Each number is 50 + 15 x the weight over the matrix's rms, rounded and kept within 0 to 99. Layers, rows and columns count from 0.

# gate: layer 4 MLP gate, 320x128, rms 0.0628, rows 74-91, columns 0-127
# up: layer 4 MLP up, 320x128, rms 0.0626, rows 74-91, columns 0-127
# down: layer 4 MLP down (transposed), 320x128, rms 0.0627, rows 74-91, columns 0-127
gate74:49 55 69 63 48 45 31 44 66 43 35 35 46 41 27 33 79 31 50 83 58 58 22 65 69 75 52 17 39 44 44 37 27 40 57 54 71 47 36 42 45 54 44 58 36 50 41 45 50 43 76 47 47 67 59 82 52 55 35 49 83 69 51 46 72 52 57 55 57 50 62 56 61 83 62 78 48 61 57 35 51 15 55 36 64 81 81 34 12 65 75 59 67 43 39 43 32 53 73 35 37 51 40 18 58 59 48 18 52 56 43 68 71 47 59 63 49 42 54 51 74 75 41 35 31 42 37 55
up74:51 58 42 52 35 48 64 43 36 60 59 65 60 47 65 68 37 35 51 24 54 31 59 39 38 38 53 85 50 51 50 51 52 33 49 53 16 64 86 64 31 60 49 56 51 53 40 55 53 66 30 59 40 33 51 53 21 50 57 52 31 72 70 43 24 78 59 42 55 51 35 62 48 43 74 39 28 39 31 54 29 62 50 78 36 46 58 75 64 57 44 47 32 61 56 48 64 56 36 32 36 66 34 63 44 11 92 37 60 51 27 65 44 45 43 07 31 54 57 63 21 66 62 68 57 43 19 40
down74:45 56 82 48 70 71 69 38 74 61 48 37 43 52 52 58 81 44 47 41 61 68 51 72 67 44 58 18 62 35 46 70 57 25 48 66 50 30 59 35 59 57 69 38 53 66 50 33 49 26 79 52 60 47 56 58 59 54 46 32 71 49 38 45 27 44 91 57 59 52 61 49 53 66 64 86 45 30 60 20 73 32 26 74 48 53 49 60 29 90 42 46 56 37 44 44 48 34 49 50 36 47 40 46 51 38 52 35 31 25 21 35 58 48 59 41 86 64 43 53 80 63 62 18 61 51 57 43
gate75:39 52 70 45 65 49 65 64 70 83 33 17 55 32 44 37 58 29 50 74 61 69 47 57 23 59 48 65 49 50 42 65 25 19 57 70 51 48 52 44 54 47 52 84 72 33 40 38 54 63 69 45 24 29 40 45 62 51 47 59 27 42 29 65 64 38 50 32 44 64 42 62 62 55 65 55 56 76 78 46 63 62 48 67 48 64 28 70 47 37 22 67 33 56 78 41 58 53 36 62 45 49 30 48 53 59 62 27 37 60 32 46 44 70 13 75 45 53 74 58 74 86 54 73 48 59 39 29
up75:48 50 15 49 62 68 72 76 32 33 73 48 50 47 47 34 39 61 47 69 33 46 39 56 26 40 60 37 33 61 26 45 57 66 64 55 30 42 55 54 56 31 80 74 51 59 54 56 29 41 69 47 25 34 48 34 64 51 38 52 21 81 79 67 30 60 30 62 48 43 41 53 69 42 76 49 40 32 61 61 37 51 47 46 56 66 19 34 59 37 69 58 49 59 63 31 33 30 48 48 44 53 57 36 22 79 28 43 78 46 45 44 67 53 38 28 26 34 40 45 50 53 54 51 32 19 49 84
down75:48 36 26 35 49 68 73 62 60 35 61 42 64 55 30 50 56 39 34 79 57 64 60 51 44 60 66 68 31 52 54 60 62 48 61 58 45 46 46 66 22 59 72 71 50 28 40 26 51 70 62 17 51 44 55 29 37 65 56 76 47 62 44 46 20 52 70 59 35 28 32 59 59 62 47 49 40 47 91 54 26 52 48 53 24 39 28 56 45 48 43 32 25 36 65 27 32 50 25 27 40 36 56 49 55 70 30 64 30 59 57 25 71 63 65 41 34 66 36 50 37 62 41 41 34 62 53 65
gate76:63 64 22 44 47 69 47 61 44 68 62 39 55 56 37 68 53 54 52 54 69 61 55 43 55 57 41 55 58 27 25 50 31 49 23 43 33 50 37 41 51 57 54 57 44 42 67 24 42 55 74 68 40 65 59 85 47 62 80 36 54 69 83 31 33 50 53 50 50 37 42 47 47 43 50 60 45 38 63 34 67 50 70 56 45 42 47 38 15 49 58 46 55 48 55 60 57 46 47 46 48 60 62 39 55 67 32 89 58 48 42 63 73 42 45 61 49 39 50 61 45 52 47 51 51 41 85 75
up76:44 57 69 59 75 51 51 56 42 47 31 70 62 31 49 78 43 20 64 64 51 61 45 53 75 71 49 40 40 39 22 27 67 64 50 68 77 44 19 45 55 41 26 33 54 64 51 59 45 59 63 35 46 33 69 70 80 59 33 46 40 44 44 46 48 65 55 34 37 48 45 73 62 58 46 43 64 46 43 49 61 31 63 39 75 35 63 43 45 41 62 76 55 43 33 62 67 27 56 83 41 47 36 56 25 48 74 40 34 52 52 44 61 62 31 46 63 42 52 58 26 38 58 34 37 63 75 42
down76:58 37 22 39 32 49 64 21 55 35 67 46 50 61 50 07 67 79 52 55 66 51 49 86 49 46 48 45 55 42 59 56 45 58 48 44 46 46 57 51 52 56 63 37 43 33 39 40 59 51 73 43 40 45 36 24 11 59 49 44 58 61 59 44 40 53 52 54 76 42 50 32 29 10 33 61 41 57 51 34 54 60 34 27 05 68 52 43 74 47 12 39 27 61 49 44 28 59 53 33 55 78 62 51 63 27 33 28 48 51 69 44 44 42 48 72 51 43 43 49 66 43 46 42 28 61 32 57
gate77:32 39 34 71 78 60 62 28 50 43 59 42 61 66 58 62 40 27 43 69 57 51 49 47 46 59 32 22 50 62 71 25 39 68 57 62 39 72 43 60 42 62 59 80 44 54 28 47 35 48 66 37 35 61 37 51 15 51 33 49 44 37 51 43 56 10 34 30 55 51 62 44 51 30 62 70 62 28 69 33 40 42 51 39 36 59 61 58 54 47 36 40 36 56 55 43 51 45 61 41 56 54 37 37 69 56 71 57 31 45 21 64 51 49 34 17 77 55 36 50 63 57 50 45 53 47 40 32
up77:70 51 62 35 25 52 56 52 68 43 54 38 64 31 52 43 71 70 46 29 47 30 70 35 18 50 64 69 44 72 22 67 56 47 40 38 47 35 49 39 56 39 38 49 35 44 75 54 57 46 38 45 63 42 63 45 59 35 42 57 49 59 49 74 63 66 52 56 54 47 34 40 51 63 38 34 14 55 48 60 67 78 55 51 45 35 30 55 60 72 68 63 38 36 59 22 31 49 37 39 47 47 65 45 36 46 42 47 40 54 54 41 52 34 63 69 51 36 62 52 53 58 34 45 77 49 71 57
down77:22 38 72 37 49 77 36 39 56 55 73 86 65 41 65 63 30 74 38 47 37 47 57 13 57 45 58 79 38 55 40 53 63 50 43 52 61 50 76 61 69 49 43 58 71 35 63 70 61 35 38 54 58 66 53 51 44 45 50 47 58 46 65 55 66 34 68 62 33 37 08 46 39 76 40 47 37 43 49 55 51 64 62 57 57 51 28 50 43 50 38 49 81 53 41 67 56 52 67 60 63 50 39 56 66 50 60 38 61 75 64 47 59 49 74 62 47 39 72 83 21 60 41 65 46 15 49 54
gate78:50 19 52 48 47 74 48 31 45 52 77 27 57 26 60 70 44 59 57 56 84 72 63 42 46 86 56 57 71 59 63 45 51 63 59 46 53 60 44 27 41 16 55 35 45 46 47 35 27 23 58 53 50 50 43 34 68 51 48 16 23 43 58 48 47 17 45 41 47 39 57 49 40 45 61 51 48 67 61 65 42 49 72 55 62 41 42 77 50 95 48 54 58 23 29 44 64 32 37 45 69 58 15 69 65 34 42 69 25 38 20 39 68 55 49 63 37 53 46 41 40 42 23 49 84 64 23 21
up78:41 58 42 43 55 57 17 91 55 41 49 64 41 53 21 33 46 53 53 46 49 38 40 63 43 29 61 64 28 64 36 69 50 18 50 61 51 54 60 74 68 50 60 31 40 38 39 60 86 64 28 72 41 53 66 71 43 57 57 67 68 33 40 52 41 47 33 72 55 61 59 56 57 51 31 49 42 41 57 41 23 40 52 29 37 59 56 19 48 63 55 17 39 57 58 45 40 73 63 65 27 70 59 66 50 78 61 51 37 57 76 40 42 59 65 33 46 64 45 68 44 50 51 16 22 56 47 51
down78:63 29 59 56 41 62 24 39 72 50 29 66 75 46 78 60 29 38 56 81 54 30 48 52 48 67 51 85 53 62 35 71 54 21 57 54 64 64 45 50 58 51 53 82 49 30 36 31 50 70 61 59 50 54 68 64 66 59 54 50 42 44 36 57 63 58 39 50 45 72 43 58 35 46 30 87 63 35 50 56 21 38 42 65 66 31 61 80 66 48 39 34 52 55 55 51 40 50 45 48 27 68 52 47 12 55 42 47 58 33 44 43 54 49 42 67 41 67 35 57 24 67 71 41 40 32 42 72
gate79:58 56 53 81 48 21 62 44 93 48 31 57 70 48 67 65 58 63 67 38 53 33 52 46 63 52 46 41 70 33 48 72 53 73 51 62 54 55 64 57 49 26 48 47 89 38 52 62 34 49 39 51 43 53 49 31 28 53 45 57 47 52 58 61 61 38 47 64 48 50 62 37 57 73 61 35 35 54 43 57 56 59 57 45 30 36 57 64 56 63 54 38 48 38 47 63 35 62 34 48 37 75 50 40 35 62 39 37 51 35 49 49 43 25 60 66 39 51 60 68 28 57 38 60 23 46 29 81
up79:41 77 56 56 46 48 46 50 77 69 42 45 65 59 31 37 26 46 55 38 50 47 41 59 60 59 63 31 45 32 40 63 66 61 55 43 61 40 71 72 56 30 55 40 53 34 48 35 34 64 33 35 48 65 55 18 22 46 49 49 41 67 36 51 56 41 55 63 62 40 51 55 61 80 57 54 43 45 65 39 68 57 49 46 59 57 43 50 70 73 47 53 60 31 49 68 54 53 24 55 31 74 47 71 48 44 53 27 16 39 59 55 49 21 66 49 34 68 41 66 38 47 26 68 43 42 44 58
down79:57 36 27 61 29 26 37 56 78 72 58 42 52 64 72 30 44 43 50 62 52 49 77 60 65 26 48 45 39 48 47 79 62 67 54 26 24 37 57 58 58 66 54 23 29 46 56 23 16 36 54 62 44 44 43 63 31 47 53 23 52 49 52 66 62 67 27 66 58 46 44 51 63 37 64 48 36 46 46 55 54 73 72 43 35 38 51 46 84 46 29 44 54 43 83 56 30 49 37 42 49 38 37 49 63 33 39 18 37 58 65 52 47 40 66 53 60 57 56 60 38 55 57 65 55 69 48 60
gate80:81 38 46 59 66 25 32 50 63 45 21 39 58 36 74 63 42 58 23 64 69 44 28 69 40 52 47 54 36 50 57 65 33 41 62 31 57 47 56 30 85 39 83 29 41 56 35 46 25 36 71 31 51 67 53 40 64 24 16 81 22 47 45 36 37 54 55 77 51 55 59 24 34 73 39 29 50 45 47 39 33 52 62 60 35 44 24 22 19 46 57 58 65 60 57 17 24 27 91 33 52 62 26 29 70 44 42 35 33 17 43 82 70 39 46 53 31 53 33 55 62 60 38 71 46 32 53 67
up80:40 33 48 39 40 85 52 43 32 30 60 52 27 53 23 25 31 56 48 67 41 31 55 38 38 10 48 77 44 64 32 39 40 45 86 48 49 70 70 68 30 48 56 52 46 51 41 49 30 49 54 33 44 59 61 39 52 53 61 31 31 65 51 43 37 63 35 56 39 49 86 67 40 44 33 52 76 45 51 66 13 47 70 46 71 37 53 52 34 33 68 52 46 62 53 31 39 44 54 09 17 62 35 56 18 59 60 38 36 51 45 77 15 46 52 42 61 40 61 19 51 21 24 34 58 52 45 62
down80:49 45 61 59 35 26 63 45 42 30 38 39 83 47 62 30 60 64 32 46 37 18 45 26 42 64 63 91 51 43 33 45 28 48 27 40 56 63 44 26 89 41 50 22 32 59 66 42 40 66 46 68 34 60 77 61 26 34 24 45 24 45 52 38 73 42 75 36 49 49 45 44 38 51 56 65 52 92 59 40 23 57 46 47 56 65 63 35 27 68 49 52 42 34 40 65 64 40 39 62 38 73 58 55 46 43 73 76 51 55 45 48 34 57 51 41 32 61 33 47 37 54 67 56 53 65 52 52
gate81:58 50 73 73 78 46 58 43 73 43 46 27 33 47 71 23 64 50 43 54 41 68 41 52 54 38 55 31 50 48 73 50 59 47 64 47 38 66 55 36 50 28 29 54 38 36 22 47 45 59 51 47 50 74 53 57 69 55 14 57 71 43 41 64 82 46 55 59 55 50 56 36 31 55 66 42 36 51 43 40 41 66 61 44 24 30 37 78 38 57 37 47 73 52 52 47 48 36 75 59 51 60 49 08 77 33 64 39 86 53 37 47 77 32 56 24 90 50 53 64 40 46 59 27 21 61 25 41
up81:59 41 44 43 50 46 50 59 11 69 65 60 30 62 15 41 52 38 39 40 69 51 39 95 51 52 38 21 77 55 57 29 56 29 26 23 40 67 86 51 46 51 63 63 61 34 83 57 43 46 42 36 56 57 37 56 52 64 32 33 33 43 33 33 62 43 54 78 38 48 40 64 55 31 32 46 64 26 61 81 46 43 55 72 68 39 28 42 32 41 52 52 46 46 26 70 62 55 21 51 55 63 48 61 61 41 42 64 35 35 55 69 34 61 60 14 23 71 37 47 71 51 26 58 31 60 45 38
down81:64 58 37 92 59 48 41 60 40 80 50 48 36 48 50 24 73 30 52 35 63 52 43 73 54 36 49 49 53 32 52 45 65 25 55 32 29 53 56 38 45 54 47 51 73 76 75 34 38 58 52 27 72 34 54 63 48 60 14 65 48 62 24 46 59 66 48 59 41 65 62 63 60 52 68 39 58 47 32 72 39 76 54 73 65 51 52 41 55 53 38 65 25 36 48 40 31 76 63 44 48 33 37 62 40 37 23 64 81 66 57 87 51 65 62 24 36 46 49 54 57 49 32 57 28 50 33 54
gate82:45 49 53 20 48 51 54 28 44 48 52 57 71 24 39 67 44 39 29 83 27 55 44 51 78 58 42 39 41 54 50 40 57 61 41 54 49 52 67 69 64 51 61 46 53 54 45 61 51 39 41 49 62 04 58 51 51 41 58 55 42 55 36 42 43 56 62 58 56 43 38 29 54 63 64 55 27 71 24 55 52 48 40 52 60 32 70 51 66 49 65 68 32 33 41 56 45 59 61 40 27 48 60 71 41 28 71 14 74 32 55 62 43 51 51 47 36 45 49 48 53 67 51 57 39 36 51 57
up82:63 52 65 38 18 34 37 48 38 62 75 56 42 56 63 54 50 60 47 47 71 60 40 48 22 33 56 56 62 46 70 36 63 59 55 44 53 55 54 54 72 43 61 41 29 65 83 38 57 48 35 68 26 63 43 32 75 71 46 28 23 49 55 62 41 51 41 69 58 46 62 52 53 32 35 41 55 26 54 46 43 62 49 49 57 31 44 63 35 30 49 36 52 59 55 30 64 24 62 68 54 63 27 37 43 50 53 50 47 75 24 52 59 41 43 65 57 53 44 33 62 47 40 38 49 34 65 45
down82:45 61 61 35 64 50 44 25 52 57 42 60 74 54 43 61 20 53 35 64 33 50 64 38 57 35 49 57 58 69 68 04 70 79 47 60 50 45 61 50 44 32 42 60 43 39 51 59 52 72 32 50 52 40 56 47 54 87 54 45 59 49 27 76 57 39 59 58 37 65 49 50 64 55 51 41 85 74 36 69 75 53 36 47 61 39 36 55 23 34 36 51 47 59 49 62 71 35 57 68 45 45 39 63 40 56 40 40 54 72 42 50 62 55 30 71 39 36 48 54 58 46 70 33 53 47 63 71
gate83:43 50 65 35 41 45 51 59 41 45 47 67 41 41 46 51 62 48 55 38 46 58 40 49 45 59 62 62 47 62 54 43 40 56 45 71 67 49 63 70 28 50 34 32 59 38 53 67 28 45 27 60 54 50 54 36 42 38 64 62 41 51 65 21 46 76 52 69 51 54 41 46 49 39 42 42 73 31 49 32 40 39 58 40 74 48 69 79 59 24 38 40 58 56 44 60 39 40 43 50 64 49 30 78 51 50 56 74 53 71 35 80 52 39 46 40 60 56 54 55 34 45 70 37 25 62 39 33
up83:46 67 56 30 28 57 55 69 59 29 21 52 48 60 37 46 67 36 52 77 39 77 51 74 32 31 69 39 65 19 28 45 68 51 54 47 61 47 49 76 54 28 26 43 47 93 56 52 62 48 65 40 60 22 46 45 35 84 67 46 48 43 46 78 39 53 68 50 50 40 66 45 52 62 44 43 52 51 57 32 51 50 31 42 47 50 36 27 18 54 33 45 62 41 47 42 66 59 37 56 31 55 25 52 41 85 48 53 38 53 51 48 21 58 68 57 33 36 64 39 50 53 46 62 50 33 65 52
down83:47 38 73 37 52 48 35 48 42 39 38 59 38 73 20 53 57 45 35 46 55 49 41 76 56 22 79 40 33 30 36 43 35 41 68 72 63 64 68 51 41 37 32 43 69 79 46 66 49 35 57 49 79 47 46 43 55 48 66 38 51 42 57 68 30 42 62 27 37 56 40 54 52 51 44 53 40 37 25 41 52 55 32 27 43 44 59 51 40 40 37 41 75 48 45 25 59 57 34 43 52 36 28 99 22 76 37 62 16 63 45 34 48 60 59 48 51 34 45 50 60 47 40 31 19 47 60 52
gate84:66 52 53 67 59 50 56 65 43 44 56 46 56 47 55 52 38 55 32 35 42 29 50 39 44 73 46 63 46 68 50 46 50 44 59 57 65 76 62 65 49 46 51 69 39 54 57 39 41 25 35 55 52 32 43 43 42 36 44 44 50 56 32 43 62 08 51 32 51 64 31 67 45 55 49 58 27 61 71 41 87 58 81 72 47 42 44 34 33 33 47 57 46 39 36 37 34 54 45 65 39 64 69 55 50 21 42 27 37 38 46 67 61 53 57 32 67 75 77 43 49 41 38 37 76 47 61 31
up84:54 48 43 31 42 39 53 52 37 35 35 53 48 43 37 40 32 65 37 42 52 80 46 67 29 54 32 39 81 51 56 52 56 43 58 44 49 57 47 48 36 55 54 55 60 77 68 50 29 37 25 31 28 36 42 67 41 45 60 24 31 27 51 41 54 43 50 40 56 68 50 50 77 56 40 52 50 63 52 13 40 49 47 48 45 31 30 40 50 49 38 42 33 51 57 60 49 47 22 42 51 59 50 74 52 45 58 45 69 70 64 64 58 59 63 46 45 73 74 39 63 53 23 38 44 71 69 47
down84:54 24 49 81 60 41 47 74 43 65 44 28 78 68 56 54 67 31 67 62 41 40 64 47 40 55 42 44 48 50 16 62 24 46 71 40 49 88 49 50 49 65 50 42 33 56 45 44 54 48 37 43 43 55 64 28 29 47 37 69 65 66 55 61 50 42 61 41 28 37 66 66 33 44 49 46 45 40 37 69 42 59 52 43 39 72 55 49 21 47 64 42 65 57 63 49 50 56 70 72 49 32 50 50 56 52 49 47 44 37 25 65 51 63 31 49 58 45 73 84 49 68 87 42 62 46 38 56
gate85:70 31 35 69 62 47 50 38 40 48 26 37 63 60 60 57 44 29 51 54 80 48 62 89 58 40 29 19 56 56 91 57 46 57 65 50 54 42 45 66 52 68 48 37 29 51 46 52 28 61 57 55 41 54 52 58 50 33 55 36 39 50 53 25 47 62 54 59 29 45 47 59 55 53 37 70 53 66 43 50 36 39 49 68 24 55 43 34 31 58 54 50 77 40 30 49 39 58 57 69 46 48 47 50 55 58 32 40 32 41 41 88 63 54 47 32 50 51 79 42 34 61 30 54 49 58 28 31
up85:35 40 30 33 54 46 62 85 73 41 60 39 36 55 78 32 61 72 49 39 54 54 31 49 54 58 43 48 36 39 28 43 49 51 50 67 51 56 30 51 46 05 33 51 75 39 66 30 61 46 45 23 64 42 50 48 60 56 37 60 53 46 57 74 44 44 38 42 60 51 52 51 59 44 40 59 48 47 68 34 70 60 70 46 59 44 55 48 62 74 48 52 44 65 84 73 48 19 54 28 53 37 67 44 49 48 52 74 44 35 41 47 68 50 50 50 65 68 64 64 61 43 27 42 55 47 34 71
down85:52 34 59 36 48 58 37 53 41 65 34 41 85 61 79 57 39 46 46 75 43 72 46 35 59 38 63 60 70 44 70 73 45 77 34 57 62 36 66 82 65 50 71 46 72 68 47 28 43 58 47 56 72 40 54 35 52 37 40 59 51 34 48 69 47 47 66 24 45 42 60 33 30 46 57 38 58 21 40 63 29 49 59 42 45 35 34 89 27 44 44 47 40 60 46 30 33 66 64 23 57 59 35 55 38 49 22 47 61 49 39 53 35 52 46 74 55 79 44 52 27 34 32 26 47 66 39 62
gate86:44 47 62 48 65 65 31 43 24 64 38 65 42 46 41 38 55 51 77 74 45 78 60 52 58 51 72 21 42 62 46 42 31 34 47 46 56 32 49 65 32 67 25 73 49 99 31 85 59 30 57 52 54 70 60 35 27 66 44 46 29 33 30 68 59 55 31 41 39 45 77 52 86 25 57 50 43 50 45 56 30 32 49 34 44 24 39 59 72 69 77 67 51 60 21 93 49 60 21 79 32 37 42 35 69 60 30 92 54 15 39 53 42 10 61 50 61 38 59 48 61 58 73 41 27 59 62 33
up86:41 54 66 40 57 48 46 41 62 33 16 63 58 32 58 26 56 69 69 66 45 85 65 75 34 32 44 29 39 27 41 34 15 38 74 39 57 50 16 66 41 36 54 62 56 78 14 70 46 11 79 61 56 50 29 55 33 33 37 36 31 45 35 40 28 42 24 27 34 23 90 48 35 36 48 45 53 67 47 44 37 27 60 35 36 30 41 55 76 63 89 38 44 80 32 59 38 56 41 61 36 43 53 31 76 83 59 63 51 48 67 38 44 55 68 62 42 28 37 64 57 56 61 23 20 58 58 50
down86:47 34 39 65 59 24 73 31 46 68 21 99 54 31 69 46 59 55 52 70 34 54 66 37 78 33 67 42 59 43 55 10 05 38 51 74 91 61 39 43 36 40 51 61 70 60 38 72 45 46 63 57 44 68 31 68 83 38 40 69 46 62 30 47 24 65 36 59 51 65 71 73 48 63 51 25 59 59 42 54 63 44 64 41 49 64 49 52 35 53 64 27 52 56 58 69 39 67 44 61 78 48 36 31 52 63 62 70 40 40 76 25 26 43 34 41 68 30 36 65 50 63 66 37 60 71 70 56
gate87:52 34 43 63 52 73 41 33 34 61 43 38 62 55 68 54 28 56 26 21 60 46 47 51 76 67 60 61 41 71 62 45 38 53 45 47 26 35 58 65 53 52 51 45 46 38 55 47 37 44 56 36 34 49 45 43 58 60 50 18 50 66 68 37 60 45 53 57 40 50 57 59 52 48 74 20 40 26 61 43 49 59 63 56 64 24 64 58 17 32 57 47 39 39 74 61 61 42 84 42 38 44 61 42 36 55 37 58 74 42 55 64 56 42 45 28 67 42 56 34 43 56 45 77 58 58 44 72
up87:30 51 57 56 54 59 49 40 65 64 39 43 60 45 68 38 19 52 55 36 65 63 13 71 85 80 55 63 60 75 60 44 24 34 58 52 26 45 45 61 36 33 51 46 46 46 60 44 42 39 50 47 34 60 64 35 60 51 44 35 63 35 83 33 85 61 51 68 42 70 46 23 40 71 54 35 30 51 59 59 60 48 64 37 47 46 46 60 43 62 37 61 47 43 60 70 45 44 54 36 55 37 44 38 25 41 55 69 58 60 56 45 58 41 53 72 77 45 50 29 54 58 49 71 75 56 25 62
down87:44 55 54 40 56 55 44 36 44 50 09 40 49 52 50 72 48 42 33 67 56 41 40 76 41 25 70 34 34 51 35 51 33 33 90 46 31 66 42 23 45 47 53 33 57 20 48 55 53 54 26 17 34 62 54 56 69 57 36 66 53 41 71 60 25 47 62 79 31 59 60 40 60 66 40 62 65 57 61 60 52 35 33 21 33 39 37 63 58 60 78 66 65 64 56 51 39 54 59 41 66 66 45 22 34 58 55 65 44 39 40 34 45 37 52 55 45 51 24 42 82 54 54 45 63 47 65 59
gate88:46 77 54 57 49 45 43 70 38 33 76 60 35 29 39 50 63 44 49 54 41 51 57 47 44 35 46 70 54 81 49 37 53 44 65 57 74 64 67 59 47 41 44 43 39 39 30 50 56 59 71 65 53 71 48 56 63 60 27 57 47 48 60 36 39 64 41 22 61 58 40 62 63 38 55 49 04 34 33 40 42 43 35 54 42 52 38 53 54 52 70 61 44 45 74 44 55 61 60 42 45 58 35 07 26 72 62 66 48 52 32 43 70 56 43 31 39 31 67 48 52 39 42 45 37 38 48 81
up88:67 68 51 32 45 53 34 30 29 27 42 70 34 38 40 42 57 44 68 41 61 59 50 55 36 41 40 59 42 43 47 45 51 77 44 50 45 46 63 46 60 51 65 50 46 48 64 49 60 54 40 53 43 73 71 53 79 53 77 52 34 93 47 38 40 57 53 46 58 49 52 37 26 41 30 36 45 56 44 49 71 50 46 67 50 53 61 43 37 23 52 49 77 81 63 47 64 44 41 85 36 64 46 56 54 59 62 31 18 71 50 65 26 60 47 77 56 56 61 46 50 58 47 61 58 45 89 51
down88:43 38 21 40 76 76 78 66 48 47 61 49 66 31 61 48 60 38 27 41 41 51 69 65 50 40 43 49 30 55 72 82 50 34 51 42 42 64 33 54 40 59 38 51 43 42 23 55 43 23 61 40 35 39 15 42 50 63 52 44 65 25 51 53 43 38 46 47 57 50 62 67 63 58 81 58 53 34 29 59 40 40 59 50 54 41 28 35 38 76 41 28 46 61 65 59 46 66 78 47 38 71 22 21 37 61 42 23 47 42 46 36 45 57 82 38 63 49 65 59 57 64 53 62 42 62 35 67
gate89:30 49 74 57 57 54 44 67 15 61 34 48 53 52 42 22 59 51 41 28 28 38 60 35 46 54 70 71 44 59 49 65 37 62 54 54 44 36 39 50 48 63 41 63 46 62 58 27 21 65 49 48 62 44 73 47 38 58 63 61 51 53 44 70 53 42 38 55 35 62 57 49 30 32 58 23 26 82 47 50 37 44 16 64 57 64 61 27 17 52 77 53 31 25 50 76 43 29 47 57 47 52 69 56 39 63 25 49 49 37 44 74 43 33 54 48 66 47 46 46 46 45 66 28 57 61 64 58
up89:64 51 28 79 34 44 47 36 81 42 51 47 51 57 71 47 32 42 76 45 50 43 53 44 45 81 51 44 56 53 42 10 50 43 31 59 59 63 55 51 31 27 51 48 44 48 49 83 40 43 48 28 73 58 53 71 68 43 33 58 59 48 58 30 52 52 43 42 65 45 59 31 47 51 29 50 59 19 81 75 65 45 56 41 46 41 71 73 65 47 25 52 46 51 35 21 50 51 43 46 61 46 30 43 41 42 50 39 53 67 58 56 54 46 44 46 49 59 68 68 56 38 70 55 36 51 37 68
down89:39 75 76 32 47 59 06 33 43 36 49 41 56 44 68 50 36 32 56 49 50 34 33 37 44 59 37 88 46 46 48 75 66 64 34 65 48 49 33 39 56 56 24 79 44 81 48 46 34 61 49 59 48 34 61 51 67 58 67 65 64 46 64 49 45 49 37 52 45 54 66 49 44 43 57 18 40 67 50 58 43 18 31 48 31 73 48 39 38 48 37 73 55 34 42 61 62 35 32 67 40 62 42 75 27 68 32 62 55 36 19 55 46 37 63 62 55 56 44 33 46 53 56 51 40 49 58 60
gate90:52 58 32 47 44 42 38 59 53 53 58 66 47 41 43 37 40 56 77 56 60 59 57 47 26 72 44 36 33 51 47 39 49 56 57 51 30 84 34 65 51 54 45 54 30 33 75 52 34 44 39 63 73 20 67 44 54 85 41 55 38 46 52 38 41 61 27 41 68 67 53 48 44 29 41 54 38 32 53 40 49 27 61 52 48 61 38 55 67 48 52 68 75 34 64 80 41 60 38 53 41 29 52 53 48 79 76 47 41 54 41 67 66 75 52 60 58 67 53 49 41 63 54 36 36 67 48 59
up90:58 58 73 47 33 52 41 63 44 28 45 58 57 40 51 45 55 55 44 43 65 49 89 53 34 38 39 78 41 51 44 27 52 43 20 45 74 40 45 48 62 49 58 45 32 42 75 46 60 42 20 74 55 39 47 48 78 58 46 52 35 69 73 46 58 58 41 64 72 62 65 62 39 44 47 64 47 25 38 29 52 47 49 44 19 59 56 53 56 42 72 49 40 62 43 35 39 62 40 68 31 33 38 48 67 38 67 67 39 51 36 56 47 75 50 57 48 65 56 39 69 53 52 46 51 43 53 61
down90:70 65 35 48 61 74 44 50 45 61 64 62 63 50 71 51 64 14 43 49 43 48 69 72 65 38 40 57 45 59 50 63 55 50 42 17 76 16 58 26 73 42 57 43 35 41 68 47 53 68 36 59 46 31 60 54 62 53 34 65 43 12 52 46 53 63 53 62 79 23 40 67 54 55 33 48 52 63 49 32 84 55 56 61 43 79 48 34 60 46 23 57 51 32 44 35 61 54 53 53 51 53 43 41 63 56 67 51 59 40 38 50 32 61 53 53 46 63 52 62 43 63 36 55 77 81 52 81
gate91:52 49 39 66 59 55 33 36 43 73 39 39 37 54 58 83 45 51 45 82 66 73 52 49 70 49 51 66 70 60 50 42 45 58 76 23 53 55 52 73 56 59 51 49 47 66 53 24 45 49 40 33 34 60 55 58 45 41 57 47 62 24 46 61 42 86 59 26 67 46 45 46 57 44 45 60 62 39 63 64 45 47 52 33 39 69 47 54 58 39 33 50 46 70 24 63 48 38 21 63 53 60 23 47 46 42 77 74 35 14 47 37 25 44 30 52 44 35 67 56 41 64 56 53 29 52 55 75
up91:53 17 42 65 71 68 58 29 48 35 32 59 72 50 56 69 36 42 54 50 47 38 33 47 80 57 37 38 49 28 56 55 22 44 48 35 47 51 57 65 54 42 51 42 39 39 42 48 61 47 34 45 61 57 56 42 86 55 39 44 67 37 65 51 50 39 40 32 62 55 66 09 56 41 46 55 62 62 66 34 52 53 41 36 37 49 70 28 48 34 68 81 53 61 55 54 40 45 53 54 44 34 69 54 49 30 59 51 67 34 58 40 59 74 69 65 64 55 50 22 62 55 41 56 72 61 50 69
down91:95 54 47 31 48 40 47 60 43 56 51 33 48 47 53 34 55 44 36 37 64 40 48 46 64 82 68 52 68 47 68 54 63 30 52 61 32 50 48 32 55 64 67 58 49 79 51 22 62 30 43 61 48 78 65 51 49 71 36 36 63 20 73 63 56 38 52 45 67 36 64 57 57 33 52 26 52 27 60 37 56 81 65 37 44 34 34 52 50 52 57 30 54 38 83 02 44 53 64 43 51 38 26 47 60 40 58 55 41 56 41 43 23 44 61 52 37 41 59 64 41 55 57 70 61 53 52 57